From a checkpoint of a small transformer trained on Wikipedia.
Size: 4 heads of 64, vocabulary 8192, 11.9M parameters.
Each number is 50 + 12 x the weight over the matrix's rms, rounded and kept within 0 to 99. Layers, rows and columns count from 0.

# layer 5 MLP gate, 768x256, rms 0.0829, rows 677-702, columns 128-255
38 56 31 73 55 37 38 47 75 70 33 41 59 55 33 50 52 48 71 65 53 73 58 53 38 48 61 29 52 65 65 72 69 69 46 41 66 60 45 35 37 41 66 40 40 20 34 55 54 43 46 45 47 56 46 60 61 23 37 36 45 58 61 32 47 50 55 59 48 46 42 33 70 28 69 51 49 40 38 35 58 34 58 54 39 44 56 42 52 44 57 49 45 61 49 59 41 52 30 33 51 61 67 29 27 42 20 40 29 50 34 53 64 41 59 52 38 63 46 50 63 63 50 59 58 56 68 24
19 42 52 58 30 51 47 81 55 61 50 50 54 21 55 71 59 36 66 46 64 51 57 30 52 40 52 58 61 40 36 59 38 35 48 81 56 52 62 48 47 42 47 28 34 48 33 48 52 45 60 44 53 50 26 36 38 55 57 44 50 40 54 60 37 55 35 63 24 39 44 34 46 55 43 47 70 57 60 34 49 56 51 28 47 58 53 43 42 56 44 49 61 60 53 47 58 43 27 39 40 52 60 42 54 26 33 38 39 44 45 78 53 51 42 30 48 49 24 38 60 56 43 57 49 53 73 64
43 35 44 58 48 66 61 51 39 68 60 36 46 39 53 70 41 54 55 55 55 39 35 57 64 40 60 63 39 39 57 50 29 57 57 37 35 39 47 52 46 73 49 43 43 65 52 41 64 47 51 38 71 59 59 28 60 67 57 54 41 48 42 49 44 59 63 43 45 40 49 34 48 54 56 54 42 60 60 67 63 56 59 42 41 57 61 64 48 53 35 56 74 47 52 64 34 64 77 42 51 61 41 40 39 36 78 71 53 45 34 43 38 45 65 66 55 53 38 51 47 61 62 45 59 31 55 33
36 54 33 41 56 54 33 57 42 59 36 49 53 55 49 45 52 50 49 38 56 71 34 19 56 38 49 51 38 48 55 45 38 61 48 63 41 50 41 55 43 45 46 47 45 51 38 53 54 35 54 33 52 64 46 65 46 64 72 62 49 42 39 45 69 15 67 42 40 33 49 27 25 44 47 38 28 49 33 46 54 53 57 44 55 41 45 31 46 57 31 66 53 21 56 48 35 35 75 53 28 77 79 43 51 57 53 56 54 34 49 56 34 67 52 49 35 38 42 49 56 55 33 29 71 59 60 54
50 50 62 61 33 45 27 43 73 25 31 57 34 57 34 49 57 37 42 42 29 56 44 45 75 33 37 52 26 49 62 51 35 53 54 40 46 56 43 51 44 57 49 42 43 48 73 42 54 42 67 56 41 62 53 44 63 38 76 42 35 41 48 47 52 72 56 68 36 53 63 61 53 38 50 40 30 27 23 50 25 56 24 57 48 47 57 40 66 43 25 42 49 54 50 49 64 54 25 60 37 47 35 60 34 58 49 52 60 56 65 45 45 48 62 32 63 43 48 44 49 53 52 66 42 50 56 43
51 52 53 60 64 44 59 40 32 62 51 42 53 66 50 45 38 70 45 47 48 57 44 60 51 69 53 40 50 56 55 30 54 63 56 61 46 51 47 39 50 49 46 44 63 43 32 33 65 32 46 42 63 67 81 48 64 52 56 35 40 57 59 32 53 23 67 43 57 57 42 49 40 26 46 67 37 42 31 57 55 45 33 36 68 43 66 66 49 70 52 53 40 61 42 48 47 41 59 63 54 38 57 28 55 56 55 42 47 52 54 47 53 72 50 39 54 35 51 63 45 55 50 53 43 86 30 44
43 48 58 66 43 59 53 58 52 64 36 48 42 58 39 39 35 36 59 56 49 68 42 60 66 60 62 57 48 46 65 50 52 43 42 42 54 63 66 42 51 59 59 41 40 45 36 60 73 67 45 50 58 54 48 42 60 26 48 32 45 44 58 67 34 50 54 31 25 47 36 55 48 51 57 33 42 46 25 42 76 26 52 46 48 48 59 62 27 51 49 70 32 44 44 63 44 51 51 26 73 44 30 35 54 49 40 81 52 21 59 50 74 46 51 76 50 46 68 54 46 56 69 43 62 55 58 30
57 54 36 50 45 59 48 51 49 60 45 62 51 42 64 47 53 64 61 57 45 33 39 28 42 58 45 58 50 41 46 51 36 45 38 53 54 60 57 52 60 28 39 44 49 78 58 58 55 69 59 43 40 57 49 63 49 74 52 52 40 60 68 59 79 49 53 39 37 53 48 41 48 42 55 55 63 73 33 20 40 45 52 47 35 53 58 47 69 68 51 46 42 56 57 53 42 39 57 53 52 39 51 48 66 29 57 66 51 62 71 47 69 60 38 83 27 58 20 64 50 47 17 43 46 47 48 36
43 60 72 42 61 44 50 52 44 57 47 40 48 71 63 37 41 49 67 51 51 55 55 75 46 54 50 50 32 44 50 54 48 61 57 69 49 53 59 54 28 28 59 55 68 54 51 54 51 48 62 49 58 74 39 54 52 46 44 53 55 68 39 26 51 50 33 67 30 39 65 44 63 62 55 53 64 59 30 50 21 94 64 58 54 47 33 45 56 31 36 46 59 58 32 63 59 56 57 45 19 50 55 58 44 54 13 62 46 58 71 48 69 37 50 35 39 58 41 35 41 62 45 56 53 47 51 60
43 48 54 55 72 56 44 57 51 61 46 62 65 51 52 43 58 33 54 51 71 37 28 51 34 56 65 47 48 38 63 67 50 64 62 43 57 68 70 36 63 35 51 31 33 50 54 64 51 56 38 36 55 46 44 44 33 44 35 26 38 41 44 52 40 52 37 65 36 51 57 44 57 39 63 49 60 64 49 55 52 59 50 52 50 48 63 69 63 44 53 61 73 47 42 17 06 25 39 43 56 39 37 53 56 37 45 58 59 43 51 49 56 58 54 55 47 53 45 46 62 58 62 59 62 51 57 40
49 55 51 48 57 50 53 67 58 36 54 39 62 47 43 50 60 54 50 63 46 47 50 54 47 26 42 36 33 62 52 84 60 48 65 48 76 65 48 62 43 53 47 60 46 45 88 66 43 43 33 47 24 63 31 40 50 48 44 38 65 53 46 57 52 39 38 60 49 55 42 24 64 43 66 39 51 46 52 40 40 44 37 40 39 46 48 33 57 34 58 39 42 47 60 59 46 74 30 42 43 41 57 71 35 53 37 36 52 67 58 56 69 37 55 54 46 46 44 67 48 65 57 64 50 38 45 43
64 23 52 61 47 36 36 48 52 55 47 41 50 66 59 58 80 73 61 45 48 56 44 47 49 73 51 48 44 63 72 55 77 47 56 64 51 34 59 41 56 45 52 54 41 45 50 53 58 64 40 57 28 56 40 39 37 71 55 44 38 53 53 79 50 44 44 49 52 21 60 53 58 50 45 46 54 50 56 38 69 53 47 59 66 63 55 47 41 51 61 36 77 61 64 69 24 59 56 45 51 34 50 39 53 60 62 30 45 54 60 38 57 57 61 31 68 57 38 51 45 58 58 71 49 66 50 58
63 28 31 68 23 62 45 50 52 36 51 67 34 49 63 28 60 52 46 56 51 56 47 50 32 56 45 52 47 67 33 59 51 40 35 57 30 55 42 35 45 50 46 62 58 32 45 61 43 50 39 44 62 73 57 44 57 32 46 62 54 51 55 35 63 48 31 65 38 54 33 52 57 60 43 31 41 44 73 63 40 65 53 40 51 50 55 33 71 65 45 38 27 66 69 63 50 63 64 56 42 36 42 58 50 65 72 58 64 43 28 40 45 55 27 49 34 37 50 80 40 62 41 50 87 74 40 64
49 24 30 52 31 46 41 52 68 46 36 62 64 52 57 36 30 55 49 71 37 52 56 30 57 74 52 60 68 33 54 52 41 34 61 59 43 50 26 41 43 45 29 56 47 41 28 50 88 42 48 57 38 76 64 38 31 44 67 37 63 52 47 59 61 45 66 47 30 44 44 58 46 44 51 45 59 62 40 40 48 60 52 56 78 50 50 44 30 74 47 38 41 50 49 68 44 48 45 47 78 26 69 46 51 54 49 58 57 67 42 61 52 47 38 46 41 47 48 53 61 64 73 63 66 66 23 53
43 41 61 49 52 52 32 44 54 43 63 41 52 44 64 55 60 68 10 67 51 49 58 40 46 59 41 28 82 42 51 61 65 50 56 40 49 57 32 51 51 49 54 41 41 55 50 68 60 41 54 77 61 55 76 44 40 34 39 66 42 54 49 33 50 51 57 36 48 45 56 37 57 54 48 40 21 22 51 37 72 49 51 46 39 47 67 37 81 58 35 53 37 56 45 47 59 47 53 46 58 36 72 46 37 59 49 62 51 47 45 61 26 44 67 46 51 53 56 51 60 41 38 49 36 39 32 52
40 30 51 59 33 61 29 40 77 58 51 56 63 42 46 45 22 37 61 29 55 67 52 46 64 55 49 55 45 54 52 56 42 52 50 56 37 62 47 44 64 51 31 44 53 55 80 46 64 64 51 69 50 34 44 43 64 53 51 51 61 57 76 48 53 69 46 45 47 40 33 41 39 53 40 41 42 55 33 41 54 51 56 47 41 46 60 34 37 46 64 55 46 45 74 57 41 45 32 45 72 62 41 68 54 68 41 38 57 39 48 28 51 51 47 42 55 43 41 64 52 66 51 55 61 56 65 36
27 63 27 44 49 64 29 48 70 52 44 61 37 55 48 51 56 58 43 64 54 44 65 50 50 50 62 70 48 29 62 52 36 47 37 32 51 40 59 66 45 39 53 50 39 49 63 49 51 35 65 53 62 62 57 67 64 26 72 37 37 51 49 83 48 55 57 53 19 36 33 47 70 54 70 37 48 33 48 26 43 80 45 61 77 56 42 53 45 46 47 38 57 40 33 67 50 30 47 26 47 44 66 42 42 37 30 74 46 41 64 58 71 52 64 50 56 55 46 55 24 56 61 50 59 60 44 40
44 56 57 50 44 34 42 46 41 48 20 44 46 36 48 51 51 47 70 58 33 66 50 70 48 64 42 41 36 41 44 47 53 60 48 64 55 50 44 41 59 43 34 43 50 41 46 56 44 51 49 61 43 56 35 36 49 48 38 42 65 52 49 35 49 53 55 44 40 44 42 62 35 64 44 55 72 45 50 58 70 66 39 55 31 49 36 65 54 27 57 57 39 56 47 57 42 57 46 55 56 56 41 61 46 39 39 42 41 48 44 42 52 53 44 38 46 48 55 36 64 46 47 45 63 40 46 65
19 50 53 64 43 33 64 57 52 48 23 38 47 77 52 62 38 37 54 75 60 48 26 60 65 64 50 62 44 43 50 54 68 59 46 58 57 61 55 37 53 49 64 46 59 35 40 57 60 55 48 46 42 77 45 57 61 53 51 33 41 69 44 49 55 40 43 43 45 41 30 47 62 46 53 52 27 53 50 51 59 30 45 43 41 42 64 65 56 42 53 58 52 67 59 46 36 62 28 42 33 54 64 39 47 53 15 52 37 45 47 58 43 36 41 69 45 53 40 49 43 66 42 65 68 49 47 40
44 33 60 59 49 56 59 43 62 54 57 38 58 63 43 66 55 24 47 48 59 57 63 47 45 60 46 37 39 51 54 43 44 41 65 61 68 52 37 63 69 60 57 44 61 67 45 47 56 63 65 46 45 66 59 45 46 52 69 45 55 69 71 39 35 68 67 60 57 44 29 51 44 35 72 35 31 43 35 38 46 55 60 70 87 54 47 29 49 50 46 36 36 56 41 56 50 27 34 36 41 60 39 60 68 44 42 62 30 39 45 43 50 72 42 45 35 42 55 46 52 60 49 55 65 51 42 45
41 38 44 59 41 60 35 73 37 47 70 68 51 44 68 52 60 46 43 46 48 49 48 28 67 37 71 46 41 41 57 49 60 44 42 43 55 29 15 42 49 45 74 34 47 60 55 66 50 40 54 54 37 30 44 55 55 48 65 68 54 65 53 67 91 51 44 54 36 32 56 48 50 64 58 55 40 63 44 61 56 62 55 48 67 53 44 41 38 60 26 39 50 42 41 34 52 56 61 30 40 44 66 34 52 58 40 49 46 55 45 39 35 49 62 55 57 41 55 52 43 77 57 47 58 33 43 57
27 44 51 60 41 59 44 62 36 54 54 60 47 22 66 37 16 64 53 57 39 44 49 40 58 57 74 49 51 38 37 67 45 57 64 43 40 50 50 48 50 43 42 42 59 68 17 64 58 47 66 51 48 37 32 35 45 52 56 31 55 72 69 31 46 33 55 25 48 34 25 54 41 62 57 37 49 57 60 44 44 42 56 72 66 53 45 49 51 45 44 43 51 44 38 53 38 43 48 14 50 44 40 46 41 28 72 43 49 54 39 33 36 51 58 30 63 52 54 42 29 62 39 40 46 45 66 82
63 56 51 45 35 66 63 65 49 60 53 57 41 58 63 55 41 51 48 42 57 58 39 64 48 51 42 44 49 26 35 56 30 62 51 52 43 28 58 65 52 33 60 62 50 44 45 54 53 59 59 51 60 59 44 66 30 41 39 47 66 44 44 59 50 49 61 59 20 35 40 41 46 59 50 73 52 37 50 63 38 46 49 56 61 26 42 63 39 57 49 29 71 63 43 57 54 65 43 31 66 51 35 52 55 60 40 65 33 36 44 51 44 51 50 46 58 43 35 44 19 44 52 62 49 50 55 53
52 32 42 49 53 71 46 40 63 73 51 65 34 66 37 51 56 38 83 45 41 45 55 41 32 43 44 66 44 38 43 70 58 41 58 37 40 49 61 37 51 47 50 48 35 43 53 39 68 52 41 30 51 52 53 67 43 31 35 64 44 55 38 53 69 50 66 30 45 25 44 34 50 68 68 28 52 54 45 37 51 46 42 60 39 47 63 46 44 44 26 48 58 55 39 60 39 62 44 51 35 50 43 45 46 58 47 46 61 57 42 51 77 48 48 64 32 50 24 34 39 63 50 46 45 58 36 43
42 29 59 61 27 76 66 60 41 57 50 57 54 46 67 49 42 61 55 45 46 41 53 37 70 54 79 48 57 60 65 66 62 50 59 56 54 60 45 57 41 35 46 34 37 67 46 52 66 67 54 54 32 59 60 28 48 26 64 64 35 30 35 71 59 43 54 31 51 54 56 38 55 49 63 54 55 35 20 70 60 44 37 38 32 49 53 47 54 38 48 78 66 25 64 53 60 42 52 59 58 36 52 63 57 32 65 75 54 63 57 33 47 56 54 47 64 63 59 61 68 49 35 46 54 46 48 75
41 49 64 53 41 59 44 56 33 42 45 58 57 58 32 68 47 39 60 56 47 51 60 46 26 61 61 53 28 52 73 48 54 54 61 36 41 46 75 64 57 42 55 26 51 35 45 52 61 53 19 57 31 40 37 63 47 34 46 55 36 42 51 55 56 34 51 56 44 67 64 52 49 44 47 30 30 36 68 42 62 54 45 42 59 33 40 62 42 53 48 65 48 37 51 39 67 29 29 45 50 78 60 33 55 48 32 67 51 43 38 39 48 47 50 61 62 36 76 62 67 54 53 53 62 47 49 54